Part of a small language model's weights.
Size: 9 layers, width 160, 5 heads of 32 (1 for keys and values), vocabulary 4096, 4.08M parameters.
Each number is 128 + 32 x the weight over the matrix's rms, rounded and kept within 0 to 255. Layers, rows and columns count from 0. Numbers have three digits each.

# q: layer 3 attention query, 160x160, rms 0.137, rows 16-31,48-63,80-95,111-127,143-159, columns 96-127
# k: layer 3 attention key, 32x160, rms 0.172, rows 15-31, columns 96-127
# v: layer 3 attention value, 32x160, rms 0.171, rows 0-31, columns 96-127
# o: layer 3 attention output (transposed), 160x160, rms 0.154, rows 0-159, columns 96-127
# gate: layer 3 MLP gate, 512x160, rms 0.143, rows 0-22, columns 96-127
# up: layer 3 MLP up, 512x160, rms 0.135, rows 0-22, columns 96-127
# down: layer 3 MLP down (transposed), 512x160, rms 0.119, rows 0-22, columns 96-127
q111:158150084182166129168066029113142155157155203147100098112097138087161188130115090146101058072173
q143:110095062120160123098113105103105154166144089149103109173121148090165139102149128132133100127137
k15:203183169124182132152179171165165070082149126085098133126116112074105111116076140186116127122109
q16:128158094101126214178116126091128102088127204148166106149148130188143097124134082162061094137163
q48:136146120091134128063103144141155069142128131141164056105162160084184114077168138117128118146105
q80:129128155151088073119195136186132099173211153106081088116136121110130039085131130091147150128151
q112:130117117152164161098144148121133090084149166128108146129122140105138088095139138118103141148109
q144:160163140109142148111103139154135109103134127099160111100144153132085144151115155102152124128133
k16:135105102146136146183122130114161126092105116113113138175107093121123048117175106138136118172138
q17:091062094121121208180079154104128064109151112114173127141109163167095097158122071164095122125112
q49:121075179097186119135094115172087168077108060101116138055068115075164185106124159124122131109125
q81:156166228099148076154171134143120119151134114127133100101143168132103133138074106108112177128137
q113:131127073127147174155089099147147136108111149126141105102053161110108153108104144112104134112095
q145:121150181109175139132093127130128117071146127117112099150101148160071140153137100136162146130105
k17:125099131160162117148105102128152131193108165123123129171122119132125119151149115112141144137161
q18:129102123159185203231088148098165153128173173180130104145115109179116115107097084120103158119132
q50:133098123097185135132106150115117112143156133144103134092110145127170166131122156114128112102087
q82:159152126131114103152175163163107158115115133125098117093127154134124115129086106114133133060158
q114:141151090140150152179094125138139144095148141133132153162090145105144134136127120111114078129144
q146:106124136112126134141108165099145142084166130094126099146115149177091128133139122114156112134072
k18:122150110170132141118126100100119140132090105121130101179117113122085144124133171109132140141147
q19:137079175107187116141086166087148138193153216121149137094116074179155127126155106098056181115104
q51:194125064154154146178080090116097176094125120110154141139128138073140137116154162161153166098122
q83:174106100137102097104154146146164106115142095080149140146120127154145133117075130090129100106118
q115:142121113158139129138106124145159152172145115148115136172111141120189104127114112134134081090148
q147:135196136121112101124156117108133126075105066170191073130144120118193190176126114105151187146129
k19:087140084164144092092150113114117112142124128127121127143132170144141127157150165128162099148116
q20:148049110097123146121128103096151057142087122109091112091109177171132176165160165150164189091151
q52:126124110190100064134105057131126119129124120144107159110143212128138170130156098117116159181137
q84:127162131119160160141099129134116140180170171170091158134175198084151111150177168111138170165162
q116:122094085096114107136130134132162140110133121128120147138114150163133134156115096055134089171163
q148:148118146106086129140168088135101147128093110101178133142166136131159132142156122107148170104119
k20:129148174133160123141123096086167188119106129133151158138132101082113144103087145122101055122139
q21:095089147133127217139106129128188042111155139149079106143111079131157070099076162147158117086148
q53:150121129098177162099146138136103120103165130156175126121104095116149222130114195159163137117079
q85:121127145161129059121210078126103121097132136111148090096081100151155186115103133137157134115128
q117:125111134122116105134118092162123135133077122099151116158134133104137177142115111185126110097159
q149:066114159198142122129127123144093094178151112116150073146131089132178175150109098134084125135101
k21:131096138187132049155135115155100148189145132091098112158117125101092140144119119099129058144137
q22:166152088157122147109101128142136146191092105139116092114118131169115144156118041122097124068134
q54:116140118108073125180128111100095155160127133112108152121149179170143115182108106144195087119137
q86:089129098046146096088114173153163151074071105128151139160143142129094120112092110095160103084124
q118:105094115091156155139138119110113144115153123155145128104156118176104116132138129130090148124134
q150:121157110127038142178100107104110122089166172104126104070150182082113142092154130174188125146143
k22:154125144159146173184121124143101104143186131076049178152124110095189130156121110153118142203167
q23:086065054137070134105131128128201092147139087124156146099119158099080123086163106105124118106089
q55:118095087079134150197145139081136123082177114112169102131138101125023084115213146156075144116133
q87:090142133124115153110121122116113138154118148127103134201124146121093192144112090159118110132120
q119:126092099102081125157129140137094147127155127183136148093171159142115119109128190133102142140110
q151:158104116114162091101099109153123204118113167084110160129129146186095171121134119058112095106127
k23:104090138090131180139077077121084121104165134179088081117147144097134151123118121126209187113147
q24:147096111089071136050177083119138112103158148129124153129163058091091189151113176138097115117166
q56:133231118067061066098139097149123107121150149125151160106168103244224153131073124154037156097134
q88:174142162156036202175115061129082157156215246148101202049184125101104088153157176119162177089134
q120:118078159071125118080175104126136147095177163130138083105165090150098134135082156125139125139117
q152:118104171154117124122131083178106118217140132116083103103109090117140184110124159132056158087151
k24:192136100128152172130144178070133084106140143085173138155137164080108034059120092181209146109104
q25:161154122164179125106125139141111192172117161133156133135077079138106122144123158085121129026140
q57:150116084094124093172080124073125186156105123070070167113098144095109213125189130174095154161112
q89:106183074174089080187179122101149135168115153099121124155126139107156162168045140125145133160112
q121:174167119156124153122132104165120106154124092129113093140097146065142203139092106158141088120144
q153:128171101173110140190130134105071159123094153115136135091080126175121121124121114130113101086139
k25:114061161135152111115088086150184120141125083141102200101144169091128095129129151123145140126120
q26:193171155139159160067151100143068152103154059140140080104103128136088112118167146077151089072099
q58:160125181150092135169126102097171114121147213153097088104101141147103140116130121201108073091165
q90:170146170157157132164073153098120116113143145117074170120131125126103158090147165107090092124133
q122:179096167161089158118089049118162118085060185071127145096166113142127143159099133139181082061099
q154:165139156158129090156115197176202092165085103122084083159144161113110129083056162057208172105122
k26:218116043106158131106098114123122139145145163127061153131165153144100081126113131140156150154184
q27:090107123139127096129126165086128108190166162125141136153064143053096105134071155128121150166081
q59:164166217167110081174101053135128143107142216123174135095138114058153174143113170127140143095146
q91:145043169118127173119096129159116094135163133144120105102069167124067136128205163097129142148082
q123:249127157133091124161090062093125120111116097094134169141106141116094209102088173104076123163131
q155:165114143110083135124172078145150165177131152062175131115171140095137154127133144082094196039176
k27:101088144105169099108097165207089114111141196111116093180059163075144157160151137125100098119150
q28:088123195145079188180084129114161140172074064170168134134212099102105141115122086144120118099137
q60:098098091120125104091140140136120163186092110130150063078166141149102105166131075071095111118127
q92:129121144113167133161064171095104132186109111138175150148154113174133202119155100137192119090107
q124:185141186123104136086155130139120239042125083108183124129177144160126104151121136122131097170091
q156:111171171150098125152076105094136129144060065167141100096129104147116179098124129141164174143103
k28:199170113112135118136099147148234175113127138214158134108154078126172183145146102085098084085138
q29:126091107059160149163152081131109110127146141088141103155151151113158134181131082155157168102145
q61:123129134093120161156058145137133134141139125101082112156123139102098155106149066179139111165189
q93:144117100083208184164065138116113094143130117164138111156101134163119162137055099104119179127127
q125:112107145172159130123090152127098104153164125129141145106142100135077118154129133131144180160145
q157:177193146168162096087135114108109141072130121086099121166084120147173139093148133161134151163114
k29:085094084119114088123133110147106175139198165217141131122147119118149129169106116141128116152158
q30:129090124171137164107155163108118125164097112106150151121077102107170107103119092097141111107120
q62:141127095174215079104106188130129189124116119125130072142135130111103170125165121102084032176154
q94:129160135208106152097153131170127139171106123154071187117154119142115189159190089076172146133131
q126:187112095150108153073182177133144129095133043115151138160166106129156121156146130101147109213089
q158:184139157175157093122075153213114099184087096207132068072167115102161161143160117098115148141090
k30:102137126062117144164136104198102119074098145136109139065122212160140139169122143158085107192173
q31:097112097145120153130132101137157122156101154134144128164111121150137067086122085110115160128113
q63:111126121137101136084142131121188068086152176143129114072149106190158137073138182127042154117105
q95:153125094087076093154174118078109122104122173148134171107130169151169091167129133145084086128170
q127:114140154090083152111123102159085104105178209166112240136086119176126116123181159147198175131123
q159:171144187119100145061175138085097107084119090122123149130137167134190164104169209148119140111093
k31:242184125167137186120110108097111173185071091163111143154092077155155133107152096170074059098182
v0:161210162113115102169166125141129144168113140117186102127088132127093091103116189084152052051081
o0:128152075119138135142125143141120087145157177155075174116080067074144158171104166169130114136152
o32:119176142117106114106171128164107085119093152117174116092123101139122157112149118112129118125123
o64:097076175191101065201139136070096152121096142117110133100147185138171213112130138080122165197115
o96:116182063126131118087098124146107122139180129150097178172099110163113085133139126085146117083105
o128:111167128124213174149096111085154110135163114119125088144147131093138104146087131149177161168124
v1:160113107140130082142096138122096143182165115083138177136075051111079128127125130134174122099146
o1:075161149175096081075170069141120127126119126053115161150027021078061145126128126088146085140132
o33:081139155126111138158175110059080114110133106232099098106128203131102117151039174114108131118108
o65:127109142116146151108101118098101144103123136067172151144165169164204126128118106160107124098161
o97:141130089156114112122123135118125138155084151187116143121169079128148120097160128149141212191140
o129:180092101083132134126139162164147148134154090180149097155078148133159130145155074136098114109107
v2:152129179139141094126087162090114134162140165084107095113147066188145137109104092127129150133132
o2:116219125110076160128103161090144129112166153074050127113106096124170174150077085177074096071199
o34:148104140176153098085101112161121077120114128165117174132085138191122141108162142138131094191047
o66:084100109131162064133202069148118116127135105141157112147105137088120116123151131081144122175169
o98:150196126153101056157147162107162155095166126198182128101088169102114112124165101087133096154096
o130:115135153092113162129064155112108126155098132113100136138197160163128126117058188101162166115146
v3:128164122118146181147148163105126104146169127162131175170065100144148153086094155095161182158084
o3:141098109076149188091135162117106145120191125105191113143130179146142115061195149131068146075170
o35:165100120159174112118093115120183121134133146168091121141155150121072146126110097082089154114149
o67:083131066108150119131154164187122137088080139125057116147044101091206144185152101127209107174146
o99:135137140147069103125117132151153168144112095102115141139167116133128174139117091167145094116154
o131:171113192125128097126150087157139147160110114155122158095175126092089087127058163143119108171065
v4:073121101118110129098173172120069165111155101139100159130130105051133140078172153157091186110099
o4:037095089112129244139154189089086135159117144159050164133038072125179121077061086140090134105153
o36:160135123160122129099138087134136130154107078144205111118189154099134123138129178158104159171124
o68:180121121092135131141154123089172135121135125126146109135123130173110164153139105174101106152121
o100:120053179142131140156158091111137154168102099106163110185083126052108109162115131135176076132152
o132:177199140135111089127048149133112135141127142097135159091146140131129162111117105110186138119096
v5:192119129130092155084085126061142160202159095157217143117122175148142090179156136120069122158137
o5:131058198133068101120169126137169085142118104124154087047127112126099084145094197110085173117137
o37:177197056117150154137105102135157175142118132186075135109173161135115132092162104108091133143117
o69:106167113159137188168120149119072160124153147082095118146081081130167189102122131160139158124040
o101:114160160089120119165193191142106137126071124129127113149137132088156118157108047136183153121128
o133:114138090155136088088064128090130146154143123112162134114124080134170120167180217062118059101140
v6:116108123132137070121093135095166142146142107200062149099087127123119068100170127136124130076111
o6:112069183106093118139077099139177094111166116160134202124129155116108036113113104156136125149152
o38:094087094138126115135122140166126087102068145119130123123097144142148137128082133129119121147138
o70:180095095139182163101135125127121124109169130118173134096101142128096160109174126101142118136169
o102:115106157099084125141164075073116151117149145055153109109146156135108130148114148122107113096136
o134:104096136110115103107114095101125157119087153157075081107155075144150140137157125121115148134123
v7:085058081110100157126118135084176096096098098139134127109151087154106120163113133123161169147125
o7:133142177101126137123167099167165171098166145074134119113046104092136103126102160108162102128147
o39:100062131089168130166133122133098099144036097117169100131109132130153088101111119113107138100144
o71:130141093134136135134089139062099114108136119131099096086069133117106174139155123115097096125081
o103:129060099113114145144134138180126150138082139160133181153181138124134136072158128110149162130133
o135:183114177171141120120125123129113085149197170139108148120154142129098146185164176172156110117158
v8:125106071131115135164156106151163104109139168106124106146089099223163153130164132110140116141149
o8:104146126151097164156141056139101149110047159130144184142089176185130193110095167210180127134119
o40:126133086117089137100120140119148169131153099140113140076161102171198106166107065097190147101127
o72:125135136116121115077125137160119128042115110135159086097192160068116073186132182070093114185131
o104:193122152104135170148118184127158120167156121182110183126199117068111159080108082152108167101129
o136:121059112103126141109158108083163161139132142120104121144108113146128200104188105189117094118110
v9:164112141130092148138095193167164129131135110180203094123064089073109088170095191137117119082098
o9:163129161185171117160076214119130123122112092140182122093147117161134092122128163160184128105117
o41:156139101161110127149153066153094146133118142136108150148139157111135109151085172126150120104140
o73:114154131079165120044107027135187144146162110081096182174162195116132160175117053128126145184087
o105:090173102112081163184137154142122157122087128161143062153134126050139104114121146084129161090133
o137:143169105105139121126112153088074122106132163175092112098118091137148128104138122151139124122158
v10:155140084147106107137157086122104134162148107154124135131135121152137142168087112117105121175085
o10:145087137140096164134178124149104170155173195116084163140079106144122133115114140087039101093152
o42:075126156155131125148087087143104133102121102205159151127142172137175136128101156137150130087124
o74:176124107117122129123094161158173075112147093183075106106159124089131115144136105139158107164100
o106:048159048108133108088093111085108097164161115105120133117103148168105124088166143100076172196180
o138:157162130108123146148151117087180124086098112128140111141140121129114067192129124144194152111109
v11:111169128184106144171144123123104161104110126167119137107136163186158092172181109085090123078137
o11:137126135082047181136119088155163163108128200117088171138093166157071105150126095114141170084092
o43:153087133135095126140135195115130169121065137183135182216156165109145137146128085143115083139129
o75:130120165143186092138098130119110110181112078026219116108117112142160216110082153161182093120149
o107:207135206118127142134127169113202127117141128185109127141174117117155153123132170150089107146112
o139:112088084131167103105150135145093100144156067093146063098141067127098086118113140132129150159145
v12:212115152130153131171130189116113100107154120119160146087150184133153153115131139160077065056092
o12:094073167129149167108093139108153100171149076049161087102124077136091194183162142120142116103109
o44:124117088097114120108157099152161105129171120181127097142137206128173106091143127177107100100083
o76:168162125102105073111198120114140146131142160110119142150123111142106090106114126104167150181099
o108:182079099135133178153136132151110113072117087165152136094119111124168143121100113166102137165112
o140:087130111198142148142093076106082147120066168119122119152145144135123108142152151087112121123170
v13:145087210095095099112176109131196123147155157085092136164112154121062134122130126134112112182120
o13:131032168134102132051153105097181109136151130105130129115127119132087108188152119156133146194109
o45:164105160117129090128115087102107150124158091092105136120093106111072133090110121127154098085165
o77:139212163148105166177191140100139116144115159157118152133079112110162118140123128072165134052143
o109:117181095129148130152139132107094117136120141125118105131090137153143133104082126084069131118172
o141:067115126086118097168104114174083164109093155114159136158186152172161178141159171195089127132092
v14:100176147065143088122155089118097152083137113170138169093118063098083155125127147173161113139068
o14:128152030078110164103179054102090120075168154075133083162025121143143067114167038191156102143104
o46:121089194120126137157076143143098122167130087175176151108117189188131086122151167122090050127148
o78:144104156151157140173131111156154133124103175162089191135175160069125117152104148067142134148069
o110:108179157128153078083144157165145100154122139120125106104129126104106176165143174163150121159134
o142:159110125157100085111128121143127190044110134112119139076150103169112092155155141175156170117194
v15:102097101166087112171142140135120086173170115108098121196081095114167134162087157161140118131118
o15:140043140100094182099151079111124074158120122092114179124084157090120102152128085108144140201155
o47:122202089103173129100082177156090121143122101158118107177117099127138118123112145153134140142151
o79:130151131156106114158140142142170124129064098147106147102163114158168115081161046198119112150172
o111:154110145115145126108167149106119125072160163123165108124135125131100154101096135107122152120122
o143:098137131141147142168089098150154150163141143136126162131133151125139144163132174082146093129118
v16:156081140129036106121138131099097095169064135126120122169161114169088099150101098112153139120127
o16:104139144052126160155137157106169074128135161108115134107115150136139150119104087163069116152114
o48:059110117111115151149038137074071166181137143086078140086144040157120092111208140098136124122136
o80:149178074255156124127061168093103127169105175176149130122120164136126151145145149105096135172187
o112:173161182140124129136108109112138163114161054137061127131132074083172134159099087151123124122143
o144:190114107117058063122133133196114115136150095158153121183086183111123153097067124133115110151112
v17:166154092085150184143108150114132112166112125129088113076092142183160117150176088219105106150101
o17:126050136072137126207158128140104176197090131127075063111105040100179119241143078178112153190145
o49:120048068160104096106157118083169133080113140154172213160154163084103082125085108066115131153103
o81:111151123175135158118172101147054183154143187065181159127163113075129153133169135107171126077109
o113:142161107114160152131105116150146030139166110129121076071069103117134133137074172085112127110117
o145:073138128171125097097093124135159160107152089185109090139133136158147137084118094143114117101141
v18:117192125134126149085091131113096163116146108156112173143126138107132116105128063115071105121128
o18:119060120143099194113124123092143141124140124119120161147190149206198156128145101102117178195141
o50:138204168113147099183191179116149095107134116110125069126111111100217182070108165105134057151093
o82:107122095160110157139097147139101109129167146072151108062092146081076118120170167119140106115101
o114:138101160129117146137120095124161150092129099221109108174108141131147165135120072143135159120122
o146:145182084127138125129101141145103138129088139142156148114131096107109076118109143107107130078141
v19:123166142110117102201149130110159103121109108118144134087089166170199113119081189088132128148123
o19:096146161100147090149161119155103155136113119133098118125103192086085079217037163056173138173113
o51:167117177105156113114130181196162135131086103147137116073118124118142124097138163183157140156107
o83:134117129108127140146108068097136085119140134114131122110131089147101170109177078122132142119118
o115:130129104137106139120155126158163145104067153148092122130130135167138103103137126162087117122103
o147:158130109164111117174103111100117156098207110135128182198173106089107135117123137115105091113119
v20:133117147096141109151131079102122141184136139102147152092086089102138155170184111147065073146137
o20:105120110088133063105163101161112161163104178146164131112089083100106137170116161122086125158122
o52:121151147175162140130135180137137135155156085138148132069125166197173148183111140156170114099129
o84:191112113116112198119163131077117097100119109082094097176148139093165093114160107161154101091146
o116:110141139123142150136115162093094108091134112109102119089110139142104135147128134104115128123119
o148:105152087117116101177049137153135121199140121166127128173153127118151105083113164102174162148140
v21:088115087156152090142159115074130101119093081098101086100090114106134191117135094133085191099155
o21:119095076044164105170148115138138151166137168120195132143082118161035139137131118110016150154127
o53:134164131130148128115187143141139186146155164185147086127158108120197069110128153167126131136142
o85:124073108127093155059122083116091117115098102134101190123167126141132085147153150187127074054140
o117:152101158118076104132150147205141100167166103125139126089137131094120124121107120112113141146111
o149:165149182143148118131091137070123071101113135100111165167117124130161116163139117079119088168116
v22:133097147168118157127143075183167124122110170071166160099169131106160078129168095170086075128151
o22:171104129157125132132132121198099085145177127121182076127138157079094124110114124134117110168148
o54:111036136138169106091188078165118152112143141120135144150147106122150123116093129126102133184116
o86:105164082094100182211108151085130116124102165150088171082124123144100151144124124126149126074188
o118:155133124161126124100119142106118138145084104128190167091095097141131138071100121134117136125133
o150:043118136157144078101106149077099163167115122145099080187142140129191132106147126110119171119156
v23:146136174091135128140151154066083167100138146066112074161104135121098071128084165145089151157136
o23:184139121161185129098147064113126058118168109140072084136170098118164135114165154167142094117121
o55:155138130080169137146135137135152114138129098135085140112134094151133109153083111149132108131148
o87:147107089126131143120087173089122148156124147116172146120071167116089118142226105141107180100114
o119:065142182091109123110204140133133150119170142131173168127101149142111132135164147148113158072173
o151:132078096153140139129110116186154140100094097145106127133118054147146099161109102091141056185095
v24:099132163187112114086169125151140131100159075130043144114120115113130112178137178143157043120176
o24:152055176131103171187162146146144133141175090109181126083136102094116031139108159105087108061149
o56:082144140108086140078101136090152101133121111145204161163159143123133109083108110147088128158120
o88:130167157145161094076097094082102102134097185092141188171084154115106130176147133076175161201139
o120:130093112109100119127111165119109111140132139114145114144153102159088123129171152133153139140159
o152:146077144154130115160139108203143178152126141134161074097129185147151207110084169125090107120057
v25:094093150115053102111104126126112118087082107163201187128172129096159174106141109089130099215143
o25:129122185139149073164197177108111196105128129138125096161157099121166089105150138078111165207109
o57:130147119085128158094104096118176116115135147111104162148103107104105165128177092173106124118167
o89:129143129136185113092148107148128122121107097088081125125111115162126170159111145111123121091109
o121:162155117120068126099089096140151133173169111164107110154143127077076081118084175123151095082158
o153:123169105164106165145095095121105146163091124155141103132085170093142111130091110129166144168101
v26:154128167135135157186118135138071114120117133143096179137120097134140112119081126149100132153155
o26:127119175059184152120122072141113083030140142114045140143133153144119179076126141113131147165210
o58:118135121121163165193162155124153142152179106134125139122105128119144090147157149142110124157050
o90:139133077155098131121058118100154137073109143069171124082138126169103183123134107065093126000160
o122:084118104156120150119109151157152142181103160134158103105148103102118088144141125165118111100072
o154:101125161154134101122152117086092129163101105184200153154134147101176178096109158153154157181124
v27:132162141077177097142131100136151209093131170173129139195118083210129120121142076076105139134182
o27:088097085166120105139123118138128122140088168166101142168101129128070116088101163125118113115114
o59:115128144122084116107131108092107082132121130115200148128132148119119088157112105150150162153136
o91:134115122100125122155118200051103140110128112207141118164181166173184156113137054191102142166103
o123:118126107152156134134071078089174149163141115123146106140093128130165176169113110105152159139113
o155:146123198147138147123181138145086083149165158049130151104116089121102077090170231114112088091110
v28:083128128121163164105142118106153062137207140138085077141161094118164119098166095083146162119084
o28:138160104148150161087095176108104128068143155119073128126159128142173168075109122107133162188110
o60:150153126169121110127146068092123138175101065139171152167125158142145115145147152162111103166139
o92:092072158069121102145125082111161139118120185132225107132125177140095095084136161191084138127112
o124:075150112159109087173116084126131118157158164136113107116135113166159112143163075144140116092197
o156:162193146153140186138137175115080064153118054133115181088133098057079094184121175112161130197112
v29:091154162123113211164147103110112169123155107112138157093129186120092128163125082147120070145133
o29:128069129052131150086137076152165146110105143116121152086077175072134085127136128116131126154055
o61:109151166179058116188084132132110118130126178190114158150178092118119164098093136129176153100164
o93:131113083100154149083142138046132221074098064126087056161147031138129057081169119135145133082119
o125:113156134163117126105111142162101138147162130102127143180161118088124129113093068112115113173133
o157:139075091143095122148208158107078077173139127141203133055117149138173160146200127115084194095171
v30:107121155040130159118133158105117101161084098147151146129130111097157153159078087115157153134137
o30:154127146076189117144141109132185108141156047165106081107160115121099084138129143134142146126100
o62:147162046131095116107162130124115136129142131093162163139143120112088105093168117102086149192101
o94:140179092141091113124155123105126136127073163122128121109110091102137068101118104143119089150122
o126:115113130097153173100095126114123139178116181114090178116148067115076149144091123119140120121093
o158:140114194190138115173080165135155081108189164093139134127109144126190173140160145153133138101123
v31:119130102207142141106167150128133182145093149136134152125123158116163144126081170166090114100168
o31:127094147118110116095179118201195095154178168207065143118127141108128072110102138167154115113153
o63:113144078120106185161088151133076133128102153093168125132156152151158144135127163160117176134080
o95:123127116149134136131105116085110151094125097145111124161102104122148065122116119139122092085124
o127:191098164141135148093094073119131128126157112111156116122157139170140136124140110128127080091091
o159:177074170073083092110180135117143142059108134120121138108124095151065204142145107142100166188170
gate0:108123172115095138196180099137110162147137092154050081111095145105120068132154173075182133125115
up0:123065103136114111041122122116131111123167159146148107116142155159138130166103073188089139120143
down0:144151126063100140190146124160144111169096099151150092133131157056138086116141159059187159129120
gate1:100136083088102119117164088147103111148105079120124086148059112159136094125176170159122133166129
up1:131118169114159096187181124171150129134143078109134122109085129114127127114094099136128199130106
down1:107086123117096088140107178140130076135131098104111132100166131107118118147112071136149116143115
gate2:123133126175157085118122128183177113100143062075166125081142107177172117153161129142149136092111
up2:086116154180158178111124176107088151180070148128196124115163126105122163097159056137133187107134
down2:108151105101174108174139128121116122152084102163052128136146061128176190136144154124128135157119
gate3:124136087145127118146157116175167130139145128113103136187093137129144133118141135071147064125096
up3:151166142087142139167098117143069141143193123168051129149167132080146146115138130177116159114124
down3:133133100190133118167176109125169113195080103148139137117132108149115153129110193126171155150170
gate4:167167152097086145124115133119105164111127124085134152131124095103144100126142157132146130114096
up4:081104133146138175121107136097127102169094159156125119147145117147152115115045133130157177219104
down4:139193116084076126084152107135091120106074157132114170098067108091103127059206090109150129119075
gate5:149137165121132060195146128123072104103110131100117082140139134092193121116116084111144105154126
up5:112071109125124115139122109107116106176042083120148086227092151108144154132105103128167138145121
down5:105118061111091090164134156159126166091144156168071140185122129172162111139156103121148105121182
gate6:082141092130096146152071160126042095177124144159095118180100135147134095117121112150135128165106
up6:203187097121165111127158119135188167090167164141180141112162138141095135169103139130148108117121
down6:142189096131127109109159142111102124128118125105180139072158085189133183149142146142168142135122
gate7:170127130150129109144116114166154128126139097133148153161165139145088142154082148149150144125160
up7:154121087081129126072129141195113126150120141135166131125100195127093138177128135130126141146136
down7:129130116123128117127160098120145136153131103129078112121105103085114162112074113118079161090098
gate8:124158118092179156123098127153062143154125195131139150188120139130103128159138180118082081106097
up8:069204089119138131136088100068131186082146162214167129159101127131123134076160143134125123108098
down8:153068206095112125108152169183168133202133133112204050085174117161165117150161099168079108192157
gate9:156153143155099128152104159125112154189088111087049192164166052071086167156103123152111146064139
up9:145084119149136098126109124124166139105158129151145056133140206157171132158138155140171106186106
down9:118103136099163120132121148130102162133176127104136153144103157106128124094111201084157118154080
gate10:128058117141088082124074161072131108145097123113141121167180183078122109121124097126134123117120
up10:142098110146162178152115132139162131126091121169117123120095106121141099135145091157137126138110
down10:087183112128157100103148142103117156089096101118139126122127095171111187143184145124207074178092
gate11:136131146157201163080162096134157165085122120133116116113152113154111120100116173189108122109106
up11:150084167160153151069133113090146184070150121121138096079142112127088137085111148171066120127106
down11:136166162084106180162076072124141122176119129062188155133181130124155085083152122088163158109121
gate12:168121111139089102125099127136084123125112088125101104067069120150127148179123150111144086086106
up12:162115042130119070140107137101139178090140117103131104117149118111133155103115173055133137158106
down12:095143103153142126151110143101081117097117137174141089146143095173146144085066135111130125137121
gate13:164112104120091081100136175127146071154144211140088191164104183099136101109187132097099107168139
up13:169057121125058122163155111148118095113135054117129107091122149052131158132191079074118155113076
down13:136103061108127124125083127118118129144145070161126165144154125128132118146041150117144169134165
gate14:093143068140119117100084152201115084147123157101111054136159109150133124151163099124169162206115
up14:101072100127156156104106128137069109133118188163092079157093061188134084174133168106143146171151
down14:100103179094026129112076130071126122130101126149124156112183198141169173153173107130133112099109
gate15:145144126140096203159210076144120216128110141174098077114128060140088087109171128148154115097067
up15:090158159113151155178181055170106173118140131141073136131145094127090060144130099161133087112105
down15:157140154127118169112111115148110066122127083141154103134057137113082134128144108120123150127182
gate16:121146111125128127124088108131139085102122141142099064143140104123138169143123165075136172153141
up16:115127113117144102092139136139144054115148110115089065142161146181084167137088116156114153133144
down16:123141104160153130051184128173168106151138119093127106121162158097140084127129121165190121108161
gate17:156064106101089203127114122159175169171145148107142163143099083039120096137110104110138126137127
up17:133095135100084120089119056143180170115085104162181031131114093136088094072215118172091126186170
down17:154127159069157117090097131155109150104175199085121139157119134146129144161152196110105134122103
gate18:111182122123138118141094140093145140157139217139141158193125161081099144134099096131164225180170
up18:132093115191111186102135141128132122108102109139129111064104078139091138162151127136091048066114
down18:098154119096184061091150107108096143155121157111109164166090103165119127136055076089169076143158
gate19:138099154180161194204137040133157065150123104111086121137084146135071122143092098081104156151177
up19:150188161125152180121134087123141077089122101150111105134117140133113129108191062171071159142176
down19:144155130136083122141137196175098149070156137085108118158176176179126086110076205123162117109105
gate20:160179117131128101056121117116132147137124156063115111143138119084067140083155121130166139094108
up20:128125119157155116113151133151083106086187091198152138086130132181130054155137158124147130120150
down20:056101150116117130099142150166106104112172144128091151119092112133108118147118149127110075168136
gate21:193176163105089109120117139211175089108129096105152135095165118168185089078191099117170133068139
up21:160178129142094142106132128151156106086177120075139144056193124140161072134164064117121105108129
down21:151108115119120125097178150078113140163129134075073124133092124138122187106081196112151131065160
gate22:160084210091097167120149102074165148188107148139134104217183136127135134169155074115121122126165
up22:082093101146204149125143075111111120050093055130165125074117123128094098082105104131143123113146
down22:149159152193104110122131123163166143114155155107142131076170123107129141142142123181142128105091